config = dict(
    vocab_size=2707,
    norm='rmsnorm',
    rope_base=10000.0,
    bias='none',
    tie_embeddings=False,
    init_std_up=0.0312,
    beta1=0.95,
    weight_decay=0.084,
    lr_head=0.00578,
    grad_clip=1.0,
    final_lr_fraction=0.0,
)
Each number is 500 + 50 x the weight over its row's rms, rounded and kept within 0 to 999. Layers, rows and columns count from 0. Numbers have three digits each. The size before them is the row's rms in percent of the matrix's.

# layer 3 MLP down (transposed), 704x256, rms 0.0702, rows 270-341, columns 0-63
115:503523582513496490478519451530509511445460528498589566531445485508566494500506479559413531393482451495504555418545534559502508553521455606461402514435502541562571537484502486480505495441421519
051:507475508467409515501500476452573522517476423456511541526580524488507390606570510500513513514567551604447594410527506571547505542476458465412522528581560484436484541566463475487505508453454467
080:622457538498529510443504567480520487484526464529572439550484490458514569460478548513486438522536487495433508581442547459497463524487450465566550544532475453484535448515469485575571546415537556
065:568605471586469511516454516542576489500463461522482530509510467502541495489417544506440550520484575522562549490457506466475470510541521455463475454401476542554439383402516491504554525577544498
104:503479543508460632452521486471515523511501475593580444563519544516495472473450490524513493477465525460488484580502459577496479578524555555479501481520483474498469466578462448518556520521483506
105:432572469542482454541486558516521478451488525534480461470468550485519448551549580475410550494469531524470502548615492428446578493524454552469471459526528512477404612492459506431471460449527476
073:386520418507453539505507554562439481489410581479557532465508538457563472423456427461441464487462455513479544499458457567605501596498553494481483431499574522488480535461478562525582471563558515
094:492538524462520413478545427551438594522542544486605504448455521435502529516549467475536524510555391455469491460498562450393479552480558484513570624573595543540485590540494524495502543514455544
101:575578541629549423518494545469506470425452474529496558566498512429485513386541499553481489490564505481642452528492560559513456476512523463454435488519418511608406518492471473507491526535487523
097:568539587515540453411559387530600426481502489467471468482423551511541452512478506523491520506452545497487533528478466511494490548446517477521494507530476504433560512452503460493524520488479500
094:609519516524499510515433370554582449478506497492509568394442508553521603481502502514507554521523545506503506545500473480420566514567448473482509486497462499542490484520475554528516556529504466
113:516501516461480432431541504425477518443531496526541476440470583540463556535555477570509490500502447429526531447544584481474482551495482467559565495548481582510506472504487439564465526420509520
080:610432450418539459445507568551525449497542407514575513537549439517567531540493458527524517606553387507535510533473527490490472544538501446436468435481532489525417595498462536502540544547484528
084:464580571535526474576431408506518479582553540540493500453458476505547483477447544519491461552526496480513540440457502518501528487502495507550575578480528523546532496536451539489466485553519515
058:459518480528498444519468401532554602458525483473469548480511449496474497562474504535442426438504456560543399440499532528445516538523464457446468621518547483509480594403495573548479470495493466
112:547557569549481514520494438512524522512483548439588494473462499559540574505388508560507465559474482576551514579422433489436578527515564520558538507548519484483590492423494505475496479511600375
091:524513425441484613435556586511503546436493514507493568487486594515381462483531571473445540390422491462436525436454593479482477477471517459459563500468463614466455529441529531461513413489552437
123:467438459528509526481563557464454453544552467457492446499549451464511480528582558417429502474509499564572516539601513464555454463468505560537571477514520480493508502555467531538519469529425506
083:591545491524559556443569504443515581582571526591499460370478453585573549541505505475481405573473520549525524518493474466514432396409537452472441538459438564444456473532494399454536505593574504
103:460480419501558530446502516444566509503541443446519464452460443476557431511513587521515510465496622528481574476542471536549480476511500565463522513556489411599525545482542500483611497520452459
102:450468499509514519570523478490547418538457494441553548536476471494533485519533458479505492505543524487446514531507525464575524526468481486437564519453526499502529596462554589523476517498527497
100:460520550508521484493617544497583480558532461407530426528476600517474592436448477565397489487558438536529473548585536539521483461509481474499598465433447515456476516527480466500528502496548449
101:545534388482422423482523529479478507556533588639542499485490558510450482470526451383391490507525514451530465389496528495469455574460430456499351467462477516541507586556453546470465510447477513
093:529506445515512641486546642533497508496514447490429504537509458442435522492502506524559519515495542644524425485504489514579544523568477433516446464475509476515497586414560485524485480558431488
099:406429413564475419497494491544501588467487453517464444591500455473504458465549478446566449477534528563544459523538474546514554476507487478543502562463534600535548497562451569504386514454534491
113:538472396456488541482508608471494549528457469558492558513533490450513495463558465570463510521486553565474426494501519532561511464571476438534607470534548456525491574459510489578477552460478535
117:630490532475452493604445425499489463523449612606484501466519595519440491536458468400504515573560471473499486377473455406527503492536461509468494467558513439554513507649447603507511547417454570
116:531549475524404465486460530461471511500494544497545486506474548619531565416373452480457443496491526514501517516462458569581488524450539529521541438508494429521353523521473498377515479504409533
102:607526595526470445499540581479508529556484400551584443452455537491531574480438505614514487490566583509430433564468501517377402516552413500467462433428439524551499469563465509513459480563556528
096:526492430490565511528464433481459486527497509511442451455497539444469464575377501474462528398559420497450458541496502415441524465598514471468421507469495554557566506445429522510473487505496427
094:523563501512439491472511548405517532433545474534562575354472560500475515565493505491583543558481476572472441568414499563529547511480538624581491494471462468393427513550484485562468475483474543
110:599496497501591539548408485460444471517446537520485525475540454540465452563507472512497547485497530502455479473493476505584423473385421533519482506504452498435520574457506480495495523522460479
132:551553468452504556398546475462464525522510481515565470495546466536527430519596517434483415526476491480543417528549472592498515486462535554568454469514498575504477537496520512573529502426479587
115:555491495421418550554503447430441442486463502481517514531569581507431533506544514587509505507413502507505420562615517488568520510463467460586420547552437527413500543569448423474485508452536499
073:446470470503481490500442519440508498520493542488514614506450445484510510487538485466502484463532414462449430465512527484497487557468590460465508502483534482475526602524404465532440492538468497
096:461498543447501611449507403476473452485442576445499495439443509524555510489483507458543589542472537441625482544534436524449612447519496529459488505508439595453489410533511503410505531500586417
090:453487441529490556502527556492497518557560484505508504541556435517457484483523546506518525477584517416512564512563527475494573521503479476478503575459467488488431478463535508512548526477457480
070:460526391627464485440513474505509432534500496481524402547566514550485515512490549447546453415484476509440512436488480474463473550503600473435501470577499427470549551513472535511578499521463447
080:493461538532569484509546496607610418538603555478490473563572549499444433511480549469364477471559460578485442507653433589501491529521463557518518480459512487459533564503490446409519531510453524
074:531495478509459536444525612419507484545527373586533418446452496507554552578455492587501493572508555484473538570380488405533476537493450482473480476520470445464564567468488511506489554472580473
101:522557459450475464426554537566440542545472412573574564486535545508505550490568446479517530474533462511486525469424540572501491503488492483556469460471456542623549501535562468562423494480508537
118:565542470488457466497520551498621527511548523523498550473524439484490521481539537531444556549489451508459563424523546507415546536605460478516549580457541492483506446498520475541519521484477494
071:518493461470455510591524511562573476433421462456472593439530460531533421607512573526494504559526428504408513485395427533498530491451559478422465482492545505453524571488470486493528472500515490
110:390472473559458523503543461493547501514466519465571467557531461490498558449498546478543485512532507571533520451457511540494538402507517510476541548458541547521569500487451418540483582526526448
131:465484470479532447329497398545457494401522422461471510573479548516491590526526538479486533469521451514513546487455511528475450526429484517546519520407515506508458290484429479491491500543516497
123:592501641488506464478483469517505462511506526498591590528528593512525545515510461456426544425531600455537503438481545458470449567474503507516474549475467558494459529558438465407509520531465517
120:560485587550475521470530521574481569519497504545574501498520463499467507509450462508507482503450531630444539401472501587579496517524461527494512496509552520455500553457518466562575518596497529
082:504507479532452373578514482467498471572554509441511517403489388434508486429492452497562438557511547529542513413452517516447539490447387482499538467448411463546430581466425524468508454474506475
068:428448554558520449551425531501426537453522524534463484528523533592488510478511504535541525544440504522583500486546471472507512463493536594453521535501425485528518410553574547445468575503513539
131:537563415499495532416527549517486543444571557457560432478428513397480488571465597538530567434520488502459514447544475445560497549466590504543454440475492468532521456424413497559470480500504533
097:490519474494468539502463529536458529451460516502572565620530529503504462487632450519369510527541473477469506489511573497447459500483504464425415519470552513605537459525477514571499557495523555
092:494443546507532455476467450445396433481525533484449534535471530496512510510553581515531558549513475484502485590477463429432534503519496534492534470531502496529475504444523521505540519463468461
142:549451534519537491552459500467515509458604464482554537490442507420538554495541449504510433494518491546481570534457559569483511545610523443522489550518507454561529575534538443503547460514480502
090:470480460503518529520481475544416474440496529492560505483485552520465570572403510511554479502491453468531399535499575484450442402535469512408535400429581504519461512505508507539543489526465541
090:539552533514565529428457525603567499500499468525570533481482493480440510488497545580417510541482459461556506515493501477470493548412445445499549536519437591561463450470539503489477489509518496
099:555459424498517458514514507464477475564499552483479470480461477579534473554450539563457533435568562517552483462580465441443458492446538489559417529625475476460448504445484507492526451536392431
106:497485468491534461490414399530545488430448487543432530476536523518469562502403426514582438493542507506441511531389525430581588524451461520560419520467524449520456409460540560526472452513477426
105:392500522430448540451570471529558497480501504446505451452568507445411522516575572461634551504448448519522469468465581497550590464528540503560508529616506461405549428488533502524479560535483464
062:549477510471422480550439525537480549562470523546468542483525493495612532625457453508438447541471484421559472519452496514611411459588434538482452473439469468475527498486476499449502500501437529
058:524546506600549406570469469463519436487557468542421645569460513475532490616443473562460485480512537451459514490504472513570587441533562572570508456398464489538451433526592567487554505556545484
099:482515480507477365479469482537529545479540507551547522441452431527514546424542467497439476586508503490500478438456452528458559498520476535447477524488536564492488515570457514524552494494484545
106:506557549486600486523527475510482562473506516490412432460536466541486555554501491473604540494463472587481499474464530542557568455499508471557557487461495485543504502428548500458418537578505491
100:499509508565521532446511425453568555518414546492525619516483510423497519474488494501578462487518486479564545516509563505453578546552491445526461486506499403512495461449571557487457490465431527
129:534490557465482574587570428468501547495503532554516469517499504544438498510656504471495446432547525457563499592517467543534551390516506522561515475541497484474444493629589488446489491500515553
088:456471391418455552522534408451463531533466458530483480498473552550489516501557502508492583502493486565355433448465444516482581501499505598441453485481429473503551475542529460536481358495495448
116:426512503527494493452492458547514465531474522459436439548462595523470417481391534483495417456446444526481577552458447403416494495497479417467608487449583528493518440491507512424540434511513501
077:579565530516495522513425481399565515466608470534542593538462585475513509434562461510451535566461554405447496477578561537488558578525446496454516507496615496526450521508520542525517438474537517
076:513532491480489589503496494533527386452434548535524547418537551402581523516597488480487467558503455440505617447456541466563487491487477519623482451484375413545540513498469513485466601532484409
099:563467527461459525471499594444534520503437480497483526526513476515518539584523529533581550558477501474514522497520586476467553501486512534488561536498525489433434473561560464545515541509488523
120:520484534523515551578483528504522618531510495558538545529507469531562500467545510516511493591510465466489466462579517513476531491523444562468589456507509502542377564509537497646447548520529556
097:401539476559505458557507504540454466568548516517457482486468503450484464508507540425529523448520438540484501490532422424474518456490480555537381479548504507493466530536593476452452504521450497
113:482422593533440532547467546548402501394540554453540366434412546492457552486558465527522533544520448504451471501542474460451457539445589397431522471473483526451515447456512486476497573527535496
# layer 3 MLP gate, 704x256, rms 0.0752, rows 271-341, columns 0-63
053:522535383589545532516499448478488523483527496558501547463524497553459489499512451568500403555550491434471572503509532576539412499485501496512518564544513489443494501472503514565487424517450515
076:516537479537469508529472516486535507490498520579507496510525557471351562458572495570533574556552549491477509521461537464452467563565600438595526505469479447550437502611377565515492588514465509
065:453531549555580540489573538503496531483476419488515580523529552532526529492537473562564501611544540542481448441556522544415442529456443396531564456453465548538439564535532502442438498483415557
111:483559481509494381557535507515520555572504498424467611514432480548471464494521522444487450477587461450397582539513526483473431437488464546486486512605456429508571583428599562493449499554505466
101:565398464475510531449547507492487505472485471493538532513556460544538536416442427507525468515567480567501504462463528558559496531514600445583533510516474404496522421490550462619521476587512565
073:508460395409474489547566527472470547522509570544419522502504443470424470543410496465389387462505476501468476519537512496464511528516590497415458517416442488478569513447633479504501427541493491
093:450519578454450591476514408403565450418434463514443418471525431573529538548535506490506513456445461460565491554444450589511657415481579483485489505503542497449512428502490494562539540516470526
097:510455564469528441575550482460490487525440507507570475486560457527556508510401463521509433435570512471564445499402551488522516399455483461519513413413532537472424474453520494512451522529503571
098:511522510532519524380521488500493499424535555505432440481462544581557364568547509473475490524440516498471534540518462479380536586407486451469511373547459484465529466569564505436492519565428534
091:461508545523455488526537487489466423450504532474495529527523484528565518484398546415533487573387481467550539596531516406481550579486559464445586475535482421478531497507544529529532392447430536
113:460483557537454497474564512443481539479488460539509472516547527511513563551473433568455472522535391469542441544489560503513563576518462466463512491540510527479573486487486491557464555458473489
082:442520615485493579479492525495493515458464527443494459451564511506590538479500461540564477425477484550441513515510411515455571452520439500494513492559470487518466571422514625469483466405559506
091:565456549450454475384577599452534505478452423520546554516462571524473536513534469575492532505509505516505463510602472509451423509515473570527474419470465573478373487524488546491477496448496540
059:533471481549465550470549495541518441554448519472448449535518463577521394499575479394466544525528551422507516442505481487551502423487588516490524550487401525421440468487475475496503624515489491
109:461345516509526471473593565436414489529511510553465477506521436429413434484553543512479536504543511524454505488571514473567497526472491475460500462447467452429462525533506452513484537510455596
088:470504531556478379594531411551559480493569484502498400519527488508491465524450434476534450532588456583570547500470496530560549417522523479459468554500545476525511504569529469476573590442500505
120:474516366525462453425381456521559525526479513523465557502422618501453544495514478557528544461453512377419455568385519469381505613512413500501478500516512528526511528532464523575494475443498509
083:515490446480468494519533549454392484437456460471514485565572460386440529430532494554535474557498499470427469527505425472505543518519473617513539469487548438443541512430553363513570443462467447
101:525487503443546470518528441571534515478557452531536537461440606500357490529526417599498580532491501473554415514519563481521416599572535510504470511468450434604503493527488521476521585443446514
107:560501412558489497487453533490380594472595565541468434506560512472446458478473500469498496501457471502541462458515561516499495492561522621573433600542472498548528470577490444474541527495522535
100:548559491592566488507526521421470559476529536443488510537494430454520541458510455553458570451550433450542459522634498429466504463469496467481522461405545503492435532482483599442555478454633477
101:468525543493470467500581460409542557495500519412489506572431537526575542494465523621445396369567520509555440480552472606516431523519517554416524539497553496402413510472515468538477466593471447
098:542507503470474562488569582591383555487562331419499543492503429519453493531520401481490549444514536531453495509533556525591523477492529498475491472442507536420482556460505450466525534435460423
098:446474494545405493487535538479552561512486507492549547466547496567504617526487485529527540494534472487502461476485509482559491482566596477515518441596503485537465489595476506562523449498421480
106:423419492505515462585551534471443443458515488517562459487540465534481418511440509528468492458513456562445477510494529489436513546441560494527535558503513456540538512466514600523559460548523540
113:384498524503508500399563584453480574453442410432447452463484452518581489514550513514522467509464469520450485544486508549495463484396467447519536485420537544398456525381481471469549426562518383
127:473546505537490417454383431546525465433407529514449532501469491534499584592506494485519503436367532514569488494505458477521497502509530448540525470418521366533414441484467478378493572467506481
096:471526480514574567494520500482534499416506525607422490489533495462477530450561538504529559525528429430562447472483469476560459483462507376495537545475581441620423530601553432420519518434499451
099:548564521495518486500547617441637555528522511549532533508524487455528552449580501546536569509478527509560583536532466581535509520478367583487506464476490449482479499521524495485549434496532548
094:470472462500553486545444521522468493508491529508473445464611455522558484457481519395481403313517499468622598523565540469483553454516551603417472536569548492499506462516636559466494584479541451
097:482501499462471460510433447578560605588542443441490510519438526506533535542555577474533493454448438465469526539459485494405584489440510518508574491509497524465514488536464477538506499501486495
126:505536512487517550590553430515447485532515438513570422496519499534470494481555480484449489499502467484563472492516432555527546563466459526494520506546549484481443533453383568500560440499457516
111:461499480530550497581553587380494543471501528506507542453486587476446529501581542547464510494471470471469420542578580440521603597586426420549348555535419516500472499536470488489516487458456527
073:563521552511370607447518494495519487478515504514507508483503528496524460592468426412552528442523511463519580473487528595492549501506599480439560505512499514434527441479447491568466496532380579
097:521546534470563525456546494455460479543475550448560496456562475558590457525439537526549545567471509477576511545513390507388529474485554556466490439560411541500514427514429380446519512422555408
092:493420550574601562451497464538533484437483590505567507449394551569465537465562432451474543543504472558552452475458508526561447496615552357479539518505406449489602452496506601518443538447380497
067:429522480513506464535538523530585478502590576354522458577551497420474517545489394578493510592537466461401457578493511553515479554463573593536456461544506403422516574373398588506411499538465504
079:586493591472520460524467462510508404584445440479518434493452480432578481499493512522436591438544420496475471427527504509521461422552521454551520439484454547507509494564437555479480447529507506
071:390629485585472455510453549642543490577489566465510471468535491533603456510578462529561459599535514479488503529467502465558442465461443499459530496487501484494490539541488507404435519472572441
102:419449457474520497558512498420417521500552455489513567502529525499474520497450527449501547555511490548567493474533563504524451509489490513597502518525437491592500569436526481473414528519491489
116:519483554524556483494549422456433445457505491533564464506492522598479517463571415506507500503550551485535434573493467491568503526422549476489505426548490479506446551520392524478418522527490419
078:487434540555580517426466608512551446497441430531577522419515446532583524584480409396471420529522501485528433458481602411482549501483586470446485571494525495504467505588467463547538590483490471
107:556556504566478477482506518513496415561461488549505480448487516477593413502521472480489617501496510548546459476588426513544567449570534506496460512498470505536524420614491479451499486504500474
116:547528538476498536673547599451499456522446569540527471374543395487492488418480433539511499436432632507510460543447511528552553493554557511437446457551605478458533707544512585541484520451542555
118:552553523553553551493487540547495495491474494474594500475515493560523564510536521408555448558496563529530615483495416408495522444502415504491447541438483514498535498631432518433484479514414523
111:526461530466497524535508484507536566539534470441484442487575391505504395460539495528502453527491503460513496538554525514526539466409530477451556475489480410492477531413548463457432494535469529
083:438491521602509489487519486418524480563530451479486452477476467570505465446473462548541379497407522411501511511514510601507477425576491448600518486519555424513524553438530496497598466502514566
069:522442554575467480526467547525484560445560459547525487495506482606498553434520413529478389601382477615462460506557550484502508510541432529499486506491415480466536535522512555504451535517437523
130:437536468455486449595483513493521477569536465471524518567560496490639646435458503513532411468550527512522563557476505534508509440478416576569536472550500491471495477481574543490544497597519531
103:530435499404479508554518453426437439527500494543435425414541506513479504468508559461564472479496471525557442530505534509382501481460400515613494502532491515500473579515485492550479515486493489
098:536519565502442440379665504445596477508552498457540586403514525545455470445559510477487497512413490508523489532517369601507473481523556500487455483506530494527538496526564451552615532439406535
136:473470455484488490417528482509510450508397528576489494527523545544502487513428601530442476518514455492467515416562462453517479485516458461529455557468465556518527402589447513515403490488494498
091:541537467524479566455558515528438569519493526436513519506469530487578495544503536566504503495442471487467517496492484516520492471553457344572521370450476425532497504504532563568477516507483616
095:505481552546444465536540419468539437511485543551522556464500460489515469412490558545479509608538437466460496577450439434490503498549540586447501491539490436445466471513592519542499513490520449
091:491497556514515496547576564534422568562552421488542423492488398491558469506475516487478530401490468436542491569577568499488549408459494546422531481417529515510492493494565570489506536467598535
106:528545470505548533426496498566478547465500488520483531456545568516488503521545518451529498496498470535509514487508532501511519525426553466524522537462568510499502442598559465458468511500481482
101:509431474559464419508539457505467490474478427466494528484373513488550565481400505482547473497574534568437519434443444515456436518495495525517475518500556474422509470461488519568515443499487567
066:529556486568503537515530546462559510415455528526510546518522455592512478494522358512493455499439456431519515451508500441469511466466573516438505463452566574481456441531576434532481531465484461
062:524464431462587457511579447565535458479412440539493474445571443492463462499509511432517418494500504487546511514433559492476493510465510522500469556537562487506492469410523503502475603465466488
099:464509458569479453531507571493459521474622473516515505475505459505456506333519451501448475603536494527525423479487553528539524483552466517478507470508522561493417544538484452463516408451483534
102:551465485518520525458469543456507510446439495508476502439533423585483411520569518463510586562486453427524531397534466559421507535523563534503488507509508541463461471537431414468521427533466438
099:446539497512516480477523531563541510529456590538485576551508434529532556479488444498436408402489454555552550538473534471435490453431504510488515532576537577463457441494534588377400418541541429
115:542445494504485520587533461498485580476487506601535478489480467482428471500626532473506468486518509547562509553520546524527557440548532451590543458572490469505457535576546514443474475522561541
088:493565490425505542512439488441440447556547546508570404438508568515467525440445468600528408507542462480462518454472495443429615473580467477529569514563416471546578467573443490471531404473492534
112:636499485488436547542453551488459444452574418461593440503605466507539555448501491491463585534548535495573502480513509504558511535537482582518443538543435434552420506521532586449446572567503510
080:451461440496439514524584524424502552439577570493535585518584505445388522451460546615572434461561486527561469571514434561511532566498495487516472559529473459534497510548497416519500438513513556
077:481432493507405454492561477491495481478412421550444424538439503454502450551539473538399543537410569443546526506436556353569477476484489377409513465446568479514456498397550382493500626382563417
099:522480487535442539564402548432580493499455569493434466441500373480502530516522505498501529537475615476368520443546537547472551424549522546463629541505489389499465505544493507456511526485470528
113:474473481439540506556523567491505606523551490462467491460474489491525504452464589536520517566550525520561519461593519493460582473485489607492621440572465500521379596557510493592442539520503520
103:544442566552490515518506499411525505413460479445467603552531421405532491490492538547474505595554496537522507496539505479429611515538486534471553604514448517467492492500390440507515547413483431
108:459512486536462588530539501537410471414494515475478455447508585573488565513505478509571548554522476522425546502617523483501415498486556396494487448490459494451523457493495447542455475508546494
# layer 3 MLP up, 704x256, rms 0.0733, rows 271-341, columns 0-63
056:436507534399500529548471553460474530549555491575501496498591497465436528503485499628405654400542488486572481496592479580471519469418491584545467431498550503485451561545428481484486466443437462
086:445578513560491469559463396515561451520490516502482508468510540536467490553554508502461571534498430493520451456482523456559605509459528570485479484479586568502496482516510472506491416477446409
065:634419469648563549435500499507500529462507513538520543506448506465397453455448428559412485537470445530491503482465552592450420535598428518490503572454415436521495483534536413552497514411485578
111:607411517480548568433466480428411476485490524559493410484495475526517534536434473563519548464483477478497450428478478499558490558443540414555462441449548510463472407484439419479522542485489503
099:549515556530565429458561438510447450472459449510500572497543537567482467458466584480535363475492455509472475409541403465478430510509530452478518424469514437457453397553393580467516477469588457
070:537459547625509540518591561533425461431507573471515492431548460454493514423568516515509499447460511426495460445442505426546446558545584559578445596454402458496511535525472489546531591571491480
101:477520553467448484530554461587616516432514498468493444453492461471521589533538540449470589563522470540556438530486448472498489512527542459440488413436555468522491469471530461470389461542535452
101:505584472537408561549521517510532428485469505442480470493585466480550555514514489558482579403598537550567547484519546504500499499569582543474580472615549539531559398373514558589458583544495495
104:576515547581468519424597474451524493554514463465504455511489495556495435492474533444512492465337557523584533497558517443381539531442575521475541488531520518496430379547545499521556496560423560
097:391404568561482444519568567423526459476553486553526472557539521557504557424492530452500478526513418523518532577494549458526432493435537447478563543445483484483534569427493521456577536443422494
113:610496568450567502477484457473414493487426547479558494478492566522447495498556485452495458510494482466540520406597554465506525469430499469599547458471473559547530518542433444526435458402501514
079:485488487431380545500475548494433651567499489500515534571464566570530551526426518470587489495560462462528529546494509571522545598584462396497510556513586459458454542494500538504503436479520629
082:494532512475429399430434452436523380490489516499492579485388589499484549467392466596495485587505485407477573464589401483565461519576499592558462464510448560518442518530416542517477446481467564
061:447543483475462535543436441573640583567432508449476455432452505526542513532495433530435382458419542568511436492488431553480503467561592450441592478509592609454484494482546599573464488547536442
114:473413473477507399487523446468454381544466514443485520503518423500524450500422520583450414442507472520475578553496569493537424471429508508519516427534531503464507430435500486557403491605449458
086:462515504544402401497597527450552537459526504549542522476483609477476575567393560606501444536545507478530494576489586460486433561479524540569433528506495429529498519567503478504459511513360529
123:571548508502479444525457439503543533516486495464468573500547522512539522441447381559431391556517490478473555463463540446463577449525476481549444505626488538463459498488496493496519504477552509
080:516521525492510408500501563480447545550539412488474575467460522589573525409516489611445397558538477465554500498469555513405509559572450495518458515635424535472462515593502498562548456519481501
102:538512527534443502460528478469462552401513470499497568544482448515504495479475531494494470488526480457583486427510506568545478464494571551504425442524568439463475525541576490527472501492566565
109:511471370524551493481530484562510585485524498454379457427493530462433510467487509503515557543492474447568459520459496467469439498491479514554503591457501486413422500466438507407514555477501404
101:412520556452485472570441559480557545495579542512503506482470563428514489564471498439443595530535484506583534503533674530510542554530445433607484565498515558473532479633450492547427536423535543
100:546519556542482484496457504457404515565438353390461450493637385503464549658441528427556472401414451557527640523466472563461489437457622515476486549432561507441496502490603571484543423513555481
092:466536499520465524555491526457548563518532499530493421560501538449452483501425542518510507607488460499471497477468491438462572533545499446497411506561516479494557524514516551541528488514469563
096:508361615565560441523524496548499459459492509458501481404485456557557497570572507447498481511529451609537433512520488549528446506512528538478425535474451540437499508518500467442451540553589502
103:549546471525511557456505578528554521601504508491509529484468496430518549466660427582497544491498575589516429491483560489507475435571456450509545470540525541522425584502507448552451510438477493
118:494504575490454442507526505561415386521534471472456430511564548494526617523444558516562527468541548428583470538490496510431485545552414499441516514496455451489438483478585437527519479439574505
118:498419502386595578512520476470574450472539468483421546401516424451443466594575542533539544477542436525492430526493494498398490525531511518471497503505552525452645498526544503538445539433499429
103:575579460578491551486390498416538495396442500540477424521517545476561494509558484490571621447552459561523421481436483550497506505489569498488538555520575482537568520588482456520485442439444503
094:547573437589561456442443496506556399490586507514457550501525534469452479490493551590457556488438450560447457545485461510418497511585477521494463524483503586497522445520435504434492476518398454
099:496590482468537519467523422421458476443550423528502523497572450457509459535558483397561631508482511465502492474499508440501474415510376425584520523504495532567493523596527558450454471559454458
106:365452506463518437475585548485524530468447575525393464520427416556512466451431487489499480626569469511549484497469477487474519480570556505464481483485504473526471436424538531419490532505500482
131:518526514480539492366502553471510473518458469492513546472499445485486450526565469472556479454478562563508436534539606511435513443487568585516478482475478582525498482493588389499429523452514526
119:530473547465514557510500449495397466496446431510510516407581487459442400513521502497497527387428524423529477452474567460618553460533558414481487476499493526518459431529540502589526403485543597
075:449477520495482533480482497467521370502472568472506525491436504475485459496566505460592506580468474552456449510509478590488492569515534338495487423568493503504389542500468486497471502496410464
101:574536562522482533526522575500438484588513474453611463445535507499562543441463492586436523456455516514507584488506414589462529463452548574522543477631428540492558488551469400477541530466477500
093:542561424405442510550490559456561600557499508456464485552561525470541498455508542571557478564528521504483520506605460532515522511488426528596452532450565508502462585537404479520530403491543517
071:461518555466545537415478429554531435382500537572534433524556570455473430500505514414467488582542460504525433518516506548519411502496515497450513520406541509493505483371522356535446472471415489
075:559454478529541446579430482526534519563548550520497560513500528407354522467527518490465581550440519546490480553584447524488418572493437512549486528495570515432502580480469455424496527488521543
076:539431472517532501419518525399475460484494474455544461466559439525519533517470513481527532391580495458467500569524488575496491594601509523450472492512462481513566548466465556538487509461500501
095:645623503556491507364496492519523495523426499580584516449527455558508385511652377517454621479478485486459504491487427488509529503529611529542464448477470541513481444616512470532530511481567538
115:499472474506504431516533472463512476510468528566542535560468639495462519456521511458495597570580503453632492516458464509538461604544489424533514471536517423492464499612438422507442514417435440
076:490513488473526508481411514511454483422376418490526583497466439536519512600441487506553504514511508478450495512427509495530544501492552524425494475463537488447447491546522515561531532535477492
109:420436484538451582519493558496399533518559443523528483500520452458567518427467551525482434415465428503585564461580531448524519511535414523518521600493532491503419485508478423550473523502661537
121:507480450439519446515629520528493498475474544544414494458500450451503522443484522561486487532493580524507512536395459559594514509442508498489428545493496431433545594508485538532498524514559503
119:578424563529416538513625496478536500506444578516489555471484595438455397386588542522540607464506552548408412453538445551449461508426519407492537523565473523461466487442455416492581529471451419
113:525546497556545497465517530510453561463459476534557484526479547547451513518446535460499460552501512562478518413417567500503465532608472511551459504499629557448498541559422491562541457503559516
081:527455575408423495606552443489494588493554493468583543520488499447480492424507472530481475550499601540485497457527486454436486481435404532409592528420486488612399553504389449539494533521553476
065:488454534527523512474472481464453504440473477516515426475510506532519442529494515489409473359515508650451543435510477556446606487467530584538528498455503428479454436591529507482447473587548577
128:538487517479558495461520389464500425506552517480464441482438516434463453541451496496468480533481543445516525454468519450485448475575471483454528486541487480500521521508501517484525540499498470
106:512556511507549541466451523543576496504518594559503637601451492492539531563545497529437419603534478457457547519549380473525516476520477441394521550454531511536473426529440519461519502488550430
099:501495604490453389406629476428492451506499468457487573480547493539441504473528490498476495478455434464456531518502372480504588477504588581536422409567486506463512480494587455545554522412379501
136:479549521523493398432548497486498567450435483553362424531528507455509559435512485469528546558570427465480445558526434478527488515396495543536478441447494442362399500424452488469599537502490373
090:522542462575535553514572481445333495534474479571496520546582502512551536466462500449466493526579409468465509498578523545521532471491418531600474453601481522473424492595518476535481490431532488
101:430474545438476463569598451580527406461408572489601485480463447531523475448536590538483538511536431468500525557495413404480560452624637640472487413533475448515526477512576568478478516495537465
099:564415482520611468515434520591493444599501512475466472519435451562519475580421571514441491456495504537520519536554511412463457454394542531524422503567469490466529509503550585433529558504464436
113:455548556559491517517435535469596509417525509504537504465517542518420568548504480540535406436456584615463509584461475522471495478452554520460547512490520540392519477463503457544520454497438481
103:466521504461537475531481440520567427517495474551543526414365589437587540467512498516504533462486497592481491492502487491500499510553537579472503513474549494612471537531460537471567539472516446
067:546504524464474501497493507611511554469527463454508485507431497455512476563462531422452495482507507648586547562392495540508484517506460483463520589456571481487527468454471486550503550462464522
065:472587438429546439509474448388549424498449433541496583516509459522505519578466471402483541499519489455533466511427526453511494495539426453594511440519435509571523482496530614516494436386534480
103:542552537416482534491558478483479488515483472538593519474492536574575443569609578391553459493525572416506549500525411471481590504426526540514526497538465491487578502588533510490445470453623492
113:462486499529563529498434515484571483591502489543533481522573481535455534449458478550546418550511457557554489467507496505422572503515529603512591532555607523487468459511506465598485415466517523
096:494490458489504508569445498492426505565474534509501488537551499438380334517634497475519546586475523599502482478565426495562608449477490465469446556379426427547433521566529395415532577548476516
133:437553505470522647471585525492488515500510511494535478500528470591519455526470486504537481426412528500533543487533527547506523506460463482509410544469497571508586449467511496577448523514449540
081:468548451487492542501595531555445413472570456590552413520487431564529460488444454471530399510522467495567512542531477440474532385465445394480535490460435453522451490536545587487473496529601525
107:530540402431517480568481477479477441526577442461473401545576567511508502432375538503488510486465467506503555544476436546533485508576452419529487519500469451483454454517562555366511492498495454
078:475462576535634445542548510506608591541469389510547503468437550573476452582564512465513580562538559448510488522460514486550550478485452416395496453430487498471550603509485479475447436479496424
079:430477559550511438509456509505554442434463454604548614478499521536565444473517499452490500561489520531540530488466463361467421519499395476609462445530387422568439524536435550471454531485519487
096:456434551482583481381622490544559559459461339437550522519465598588504386552512476489524510534485403513613523587444523521410518550459483488434403436508535574454480546503505556537438494495542469
112:557532550489519600545424532552488514503455480585641496509543509555492469496642404431562467571485408477420439488492512523546514510534446512462477479514552432552533474440514468527477472498565532
102:501538476438348452609528440414507495545590506536495437397441537454595507534584525427572493391534564587536520508514589504502501640505435552498464457527516462476492537555520545542485490483499469
114:457468620458480464513553531477456576457595439430519445472529438503540516522481434513574501465476507475400488605537407498542505457386506478364489523548492484431471526407625550582479456501590510